From a checkpoint of a small transformer trained on Wikipedia: RMSNorm before each block, gated attention.
Each number is 50 + 12 x the weight over its row's rms, rounded and kept within 0 to 99. Layers, rows and columns count from 0. The size before them is the row's rms in percent of the matrix's.

# layer 10 MLP up, 256x96, rms 0.14, rows 0-33, columns 0-95
098:30 66 21 34 49 43 62 57 71 55 47 34 49 54 67 38 65 56 45 51 37 41 69 45 40 38 50 53 49 41 44 42 46 48 33 77 53 43 51 33 48 59 46 49 61 58 63 32 49 62 64 55 43 43 55 44 37 57 45 55 53 43 51 35 44 52 16 23 35 42 70 45 56 69 39 47 24 58 55 51 42 56 42 39 41 41 58 34 63 55 59 58 32 69 57 65
098:53 52 42 49 51 45 66 50 61 57 45 45 48 48 43 64 40 59 60 16 54 51 43 50 66 47 43 58 35 54 47 31 58 44 43 35 52 49 65 32 53 55 40 51 46 34 22 54 41 67 49 50 69 45 38 68 68 47 56 49 58 36 48 49 46 54 55 60 34 44 44 21 45 33 23 51 59 45 49 21 65 38 69 53 44 43 43 37 47 71 28 55 63 75 40 65
091:43 72 50 65 31 65 58 35 50 74 30 57 35 38 46 64 48 17 53 59 54 42 57 65 39 60 81 39 53 61 58 59 34 39 49 37 41 67 41 60 58 42 38 61 47 49 46 38 63 68 60 44 52 46 42 47 60 49 57 64 51 66 52 42 67 47 64 49 59 55 57 43 45 66 56 32 56 75 45 67 60 61 26 53 54 57 55 57 60 46 41 68 62 67 35 51
094:62 38 34 34 38 44 53 47 58 33 51 55 50 56 52 38 46 66 47 47 46 54 48 33 59 41 56 47 65 53 50 57 57 47 30 43 69 41 63 35 48 42 37 43 41 45 42 54 51 55 75 48 50 53 35 41 45 55 39 52 71 60 65 48 68 37 49 50 58 58 37 48 58 92 44 45 52 47 60 59 45 41 53 47 51 59 80 71 66 40 28 37 63 08 46 58
104:44 24 51 45 51 56 70 41 52 39 30 70 51 37 37 38 58 45 41 47 41 77 38 65 65 62 45 52 41 49 64 32 57 50 24 45 39 30 51 42 52 51 45 58 45 53 41 55 39 63 33 52 40 76 41 44 48 41 49 57 40 56 54 53 63 55 52 40 53 48 40 70 57 23 54 48 89 36 53 59 42 47 74 45 67 62 40 43 60 34 38 59 50 41 43 57
104:40 25 60 42 54 63 50 51 50 64 50 60 56 55 49 34 42 62 54 58 25 47 37 55 51 56 34 50 50 59 52 68 53 41 75 24 45 39 65 23 63 50 50 57 64 53 59 55 74 46 33 53 66 61 57 63 54 39 43 54 52 48 77 54 30 32 37 59 56 61 62 44 63 42 56 61 53 50 44 36 40 37 72 68 42 35 38 67 57 64 69 55 54 60 64 38
103:35 28 62 53 36 49 37 39 67 41 65 51 43 25 51 65 75 59 32 37 35 51 59 49 54 46 56 59 57 45 40 48 41 31 78 56 37 48 50 37 64 36 53 58 28 52 34 69 58 42 61 58 74 57 49 39 36 62 37 65 26 42 62 43 51 38 25 63 49 44 45 59 50 47 67 51 51 49 53 47 52 56 50 51 43 24 59 58 30 53 46 52 34 53 40 66
102:49 43 44 66 35 72 59 60 45 51 57 50 48 55 52 21 37 43 58 39 49 48 48 60 70 45 48 63 46 58 44 37 32 41 53 65 74 58 56 59 37 53 48 56 25 37 35 37 50 75 28 31 38 68 65 47 68 48 55 31 55 39 58 44 70 62 60 81 64 47 69 48 43 59 38 55 50 43 37 43 47 54 64 43 52 58 56 67 31 44 48 44 50 46 43 28
102:58 29 66 46 58 24 46 38 74 55 59 45 51 61 62 53 34 54 49 59 59 28 49 55 53 53 64 41 48 53 48 76 59 45 61 54 51 46 49 57 51 58 52 57 58 51 46 56 56 48 42 48 50 46 45 51 50 57 47 72 52 74 49 42 58 50 66 67 78 66 41 59 52 54 68 38 39 30 56 40 65 50 36 72 70 26 64 34 66 75 51 68 59 72 36 56
091:57 45 62 34 40 40 50 48 47 55 29 42 48 61 41 65 36 44 37 34 67 35 43 45 32 54 40 41 35 67 67 50 81 39 53 47 67 54 44 40 52 45 50 55 36 63 59 26 73 44 56 27 61 49 45 46 46 48 58 63 24 51 55 48 57 67 67 50 35 57 58 55 34 50 19 37 31 48 69 62 69 62 49 47 45 51 52 34 47 34 53 51 62 39 60 58
108:45 45 48 46 55 61 37 42 55 51 59 58 47 64 54 29 54 46 46 50 50 55 39 47 50 44 70 53 29 62 64 50 66 48 61 47 50 41 41 45 41 42 57 52 64 40 23 68 42 56 48 48 34 40 25 58 54 49 68 60 50 49 39 80 48 62 48 60 64 23 31 36 41 38 67 61 55 69 50 60 43 38 44 30 36 61 17 77 26 57 50 57 44 47 59 49
107:42 30 55 51 63 49 67 51 32 63 73 45 33 27 41 63 56 49 62 51 58 49 37 38 76 63 51 43 55 47 52 52 37 59 69 42 48 48 50 68 38 60 62 48 73 40 42 62 59 57 54 72 46 61 48 55 51 57 62 44 39 53 46 50 32 61 53 52 56 52 57 31 48 74 51 56 44 56 54 68 39 59 29 67 40 67 58 60 49 88 52 64 68 47 57 29
108:34 58 54 53 50 63 40 51 55 50 44 58 66 33 37 65 64 55 49 44 38 61 83 37 61 58 45 43 36 46 42 57 51 63 47 63 53 48 52 46 24 37 55 41 47 77 71 37 60 50 47 61 55 52 59 46 51 44 20 38 50 45 39 53 35 45 63 39 39 59 54 48 74 59 75 52 26 34 70 37 61 44 69 43 34 46 52 67 54 55 40 29 55 44 48 69
101:58 56 53 61 44 38 51 61 49 59 43 64 47 40 67 51 38 24 49 73 33 42 65 68 26 41 50 47 68 35 42 72 52 50 43 23 42 50 50 55 45 51 50 54 60 59 57 59 32 62 48 62 62 47 53 47 66 60 36 44 42 37 19 50 30 54 45 52 67 77 57 37 48 57 45 56 57 59 63 57 59 34 46 44 63 31 38 57 47 38 48 43 33 21 39 47
101:62 43 37 20 45 33 73 34 44 58 46 61 56 43 40 50 49 61 48 47 44 58 70 39 49 53 58 56 17 52 45 62 42 28 67 27 50 52 54 39 36 27 37 68 58 33 41 50 32 51 44 54 45 67 32 48 52 56 50 43 54 78 37 57 59 63 57 46 51 56 50 46 48 55 48 65 53 62 73 47 54 37 69 35 33 46 45 71 41 58 38 57 69 52 52 59
105:52 29 50 53 65 34 51 43 56 39 50 53 38 64 62 46 65 39 39 53 60 45 31 52 45 28 49 80 47 55 56 31 68 58 38 59 56 58 73 26 42 41 63 40 44 74 61 52 61 61 64 56 64 62 82 41 42 27 50 72 46 60 57 41 36 64 43 49 56 37 55 63 49 67 50 41 45 43 45 57 51 61 53 46 60 58 54 45 57 41 72 33 67 62 56 45
095:55 48 41 67 71 51 57 74 60 48 67 63 34 63 50 42 39 53 60 63 64 46 31 44 43 48 58 30 37 41 52 60 57 42 53 64 60 55 56 56 46 64 32 68 75 47 55 34 49 48 65 45 31 58 32 28 46 60 43 44 52 53 63 46 63 67 29 32 51 75 79 49 33 26 34 52 47 49 37 48 65 57 47 60 48 59 59 46 43 39 49 54 59 55 32 48
101:62 69 55 48 56 57 57 61 78 25 65 35 34 41 39 61 66 63 43 46 45 61 52 64 46 44 54 52 56 59 40 44 86 27 28 52 35 49 65 56 62 49 40 51 62 48 46 54 54 44 65 53 71 74 45 39 40 61 64 54 55 35 68 33 45 28 47 57 50 46 48 57 46 35 53 46 46 53 48 43 41 48 46 47 67 46 59 59 67 60 37 49 67 61 31 73
112:47 47 35 38 46 64 36 37 54 59 34 34 49 56 37 50 52 45 50 60 25 57 43 53 43 35 40 46 65 46 34 45 31 45 43 61 44 44 45 63 27 54 29 52 51 92 63 62 46 49 51 53 38 40 61 60 49 70 46 75 43 65 37 35 34 54 46 32 61 46 54 76 51 64 54 56 30 70 54 55 51 45 58 45 43 48 74 64 42 48 59 35 63 61 47 48
095:53 46 21 48 49 46 53 68 81 26 30 64 44 55 45 36 30 53 32 67 60 41 54 57 43 44 38 49 72 42 41 51 73 50 49 40 51 38 46 41 64 50 54 45 66 42 35 49 35 51 63 44 55 38 48 88 29 51 40 33 64 53 47 39 57 60 58 48 64 47 52 47 31 42 52 48 50 50 50 54 53 42 63 24 56 50 25 34 60 53 50 58 56 67 49 47
107:68 37 36 44 53 56 52 49 46 16 50 83 63 44 31 50 42 55 45 59 38 84 28 58 47 52 60 20 66 26 46 36 47 33 58 49 47 51 66 60 38 45 51 41 55 49 48 68 35 46 59 63 49 51 43 49 53 42 42 59 54 54 69 43 47 51 34 34 49 57 42 50 63 43 49 54 55 46 46 50 64 39 52 58 62 56 36 64 45 80 52 54 33 45 55 72
097:41 47 51 47 61 41 53 37 59 37 42 31 59 75 66 49 73 52 38 57 59 61 64 48 35 56 31 52 63 59 52 64 53 43 54 40 39 66 54 55 52 42 58 47 41 36 51 29 65 75 51 70 41 64 61 50 66 47 35 46 61 37 66 63 44 49 26 62 53 52 32 50 51 31 49 51 63 71 54 25 45 40 76 58 36 50 36 62 62 60 48 47 32 44 41 68
099:67 37 62 42 55 53 34 69 51 50 50 44 44 28 56 45 29 54 56 64 52 70 46 34 45 38 48 50 60 63 67 64 63 53 52 41 53 30 42 63 65 13 36 45 44 59 56 42 48 49 47 51 58 43 47 40 30 49 30 72 52 75 58 46 47 62 77 29 43 47 61 64 60 59 29 55 58 60 51 63 57 69 39 43 57 34 32 49 55 55 58 39 54 66 50 39
092:49 51 57 51 54 62 44 43 55 60 44 58 59 49 25 44 67 65 45 55 35 58 55 60 48 54 47 54 49 70 44 60 44 48 65 45 53 53 63 67 41 47 53 37 52 52 61 55 78 46 55 57 32 65 43 53 67 39 45 78 34 56 60 36 47 43 31 15 17 54 60 67 49 69 73 44 42 77 62 51 49 46 36 55 67 47 27 61 53 66 59 55 50 47 49 42
101:45 54 55 24 49 76 41 46 60 56 51 48 40 49 72 64 53 69 59 64 74 41 58 46 44 59 59 51 60 58 53 47 72 53 65 55 53 35 56 67 39 54 31 43 78 38 41 30 53 23 48 35 40 62 50 50 62 48 50 50 56 41 74 42 52 51 39 46 58 33 57 27 49 42 50 51 41 47 75 18 43 38 35 47 36 58 52 42 47 47 38 52 51 35 44 66
096:48 69 72 42 59 36 69 48 32 67 45 29 41 51 43 54 53 39 57 55 70 68 40 86 64 61 44 58 57 60 55 53 41 63 61 66 46 63 59 45 68 53 61 49 61 50 50 39 61 50 40 44 47 52 63 48 43 47 49 50 30 42 62 55 60 33 33 40 48 57 56 53 45 67 42 65 32 52 55 48 68 33 48 81 51 40 47 43 52 69 55 35 65 26 45 33
097:28 39 51 51 33 23 52 41 53 51 56 51 73 45 58 54 40 64 46 57 48 55 45 36 61 59 38 55 48 58 67 68 36 49 62 49 38 59 22 39 55 47 40 65 46 44 54 56 63 50 45 72 43 64 17 66 59 39 37 40 29 54 68 38 55 34 50 44 44 48 59 66 48 60 36 48 85 53 38 62 40 34 43 51 52 48 45 58 52 59 40 73 53 38 63 57
090:44 38 68 69 58 46 64 37 61 71 33 73 60 46 60 52 61 56 55 50 63 47 77 84 44 69 42 36 66 54 57 40 44 59 45 54 67 25 40 60 64 61 35 43 53 52 40 50 28 36 50 23 69 33 31 38 55 62 50 46 46 58 61 43 72 57 54 65 57 57 53 55 71 43 31 53 52 51 46 51 52 54 42 44 61 43 56 57 50 53 43 52 43 71 49 44
094:44 37 28 40 45 34 39 74 38 52 62 50 37 51 67 40 37 60 39 45 65 39 60 55 40 55 58 53 56 31 33 57 56 57 40 47 34 50 59 52 60 47 36 64 72 42 43 44 40 27 52 50 37 59 50 67 50 59 37 36 49 58 59 66 40 54 52 57 48 50 59 64 53 49 42 38 43 50 40 59 36 39 50 34 50 70 52 44 66 76 89 71 49 76 51 36
098:39 61 55 60 44 63 71 63 52 64 72 50 56 48 60 41 36 46 46 53 47 47 36 32 46 53 72 48 37 40 55 39 71 42 69 63 54 44 52 63 43 24 49 82 59 60 57 57 56 56 69 52 24 59 66 36 66 77 59 35 60 44 46 52 56 58 50 59 64 53 50 59 63 67 56 35 37 57 39 78 42 58 59 53 67 58 49 35 51 59 56 62 45 61 49 55
104:54 53 32 40 50 44 67 37 40 59 57 42 40 51 52 59 48 62 49 60 31 33 36 60 54 28 45 49 59 52 64 31 24 43 48 46 33 45 39 77 52 39 45 69 64 55 41 46 35 44 32 55 60 44 66 74 49 63 44 66 38 68 41 67 57 44 59 43 35 52 43 08 64 57 44 65 56 49 54 54 49 69 61 39 58 56 68 36 49 45 56 66 48 55 48 46
097:68 58 46 62 48 34 31 47 55 40 45 55 48 36 63 67 42 48 44 67 54 47 49 45 46 31 65 57 67 88 53 53 46 55 63 54 43 49 43 60 44 49 22 42 63 54 24 67 49 40 51 54 40 45 46 56 34 47 56 67 33 54 63 72 49 50 60 22 43 52 31 34 63 41 57 24 54 35 42 54 57 31 57 39 51 61 71 58 37 51 58 52 40 62 57 50
089:46 40 63 61 77 50 50 77 20 54 55 64 48 52 69 67 50 53 57 65 64 60 62 68 56 52 50 42 47 58 65 48 39 56 56 29 45 41 36 47 63 66 59 28 48 29 45 49 45 42 61 32 26 36 41 56 36 65 46 43 43 45 45 58 46 51 26 56 42 54 65 51 63 49 71 27 48 25 36 61 43 40 43 54 57 54 63 49 56 42 70 50 35 54 53 44
103:48 55 58 70 50 49 61 63 54 31 54 30 49 46 47 59 45 46 35 50 61 56 68 62 47 51 48 65 42 75 53 51 57 48 60 61 41 79 46 40 62 63 57 52 81 41 38 72 52 58 59 31 57 55 58 41 52 31 30 50 62 49 41 56 60 27 60 50 48 74 34 61 53 50 59 60 73 42 52 50 44 73 53 30 61 54 55 49 33 79 56 39 45 51 51 34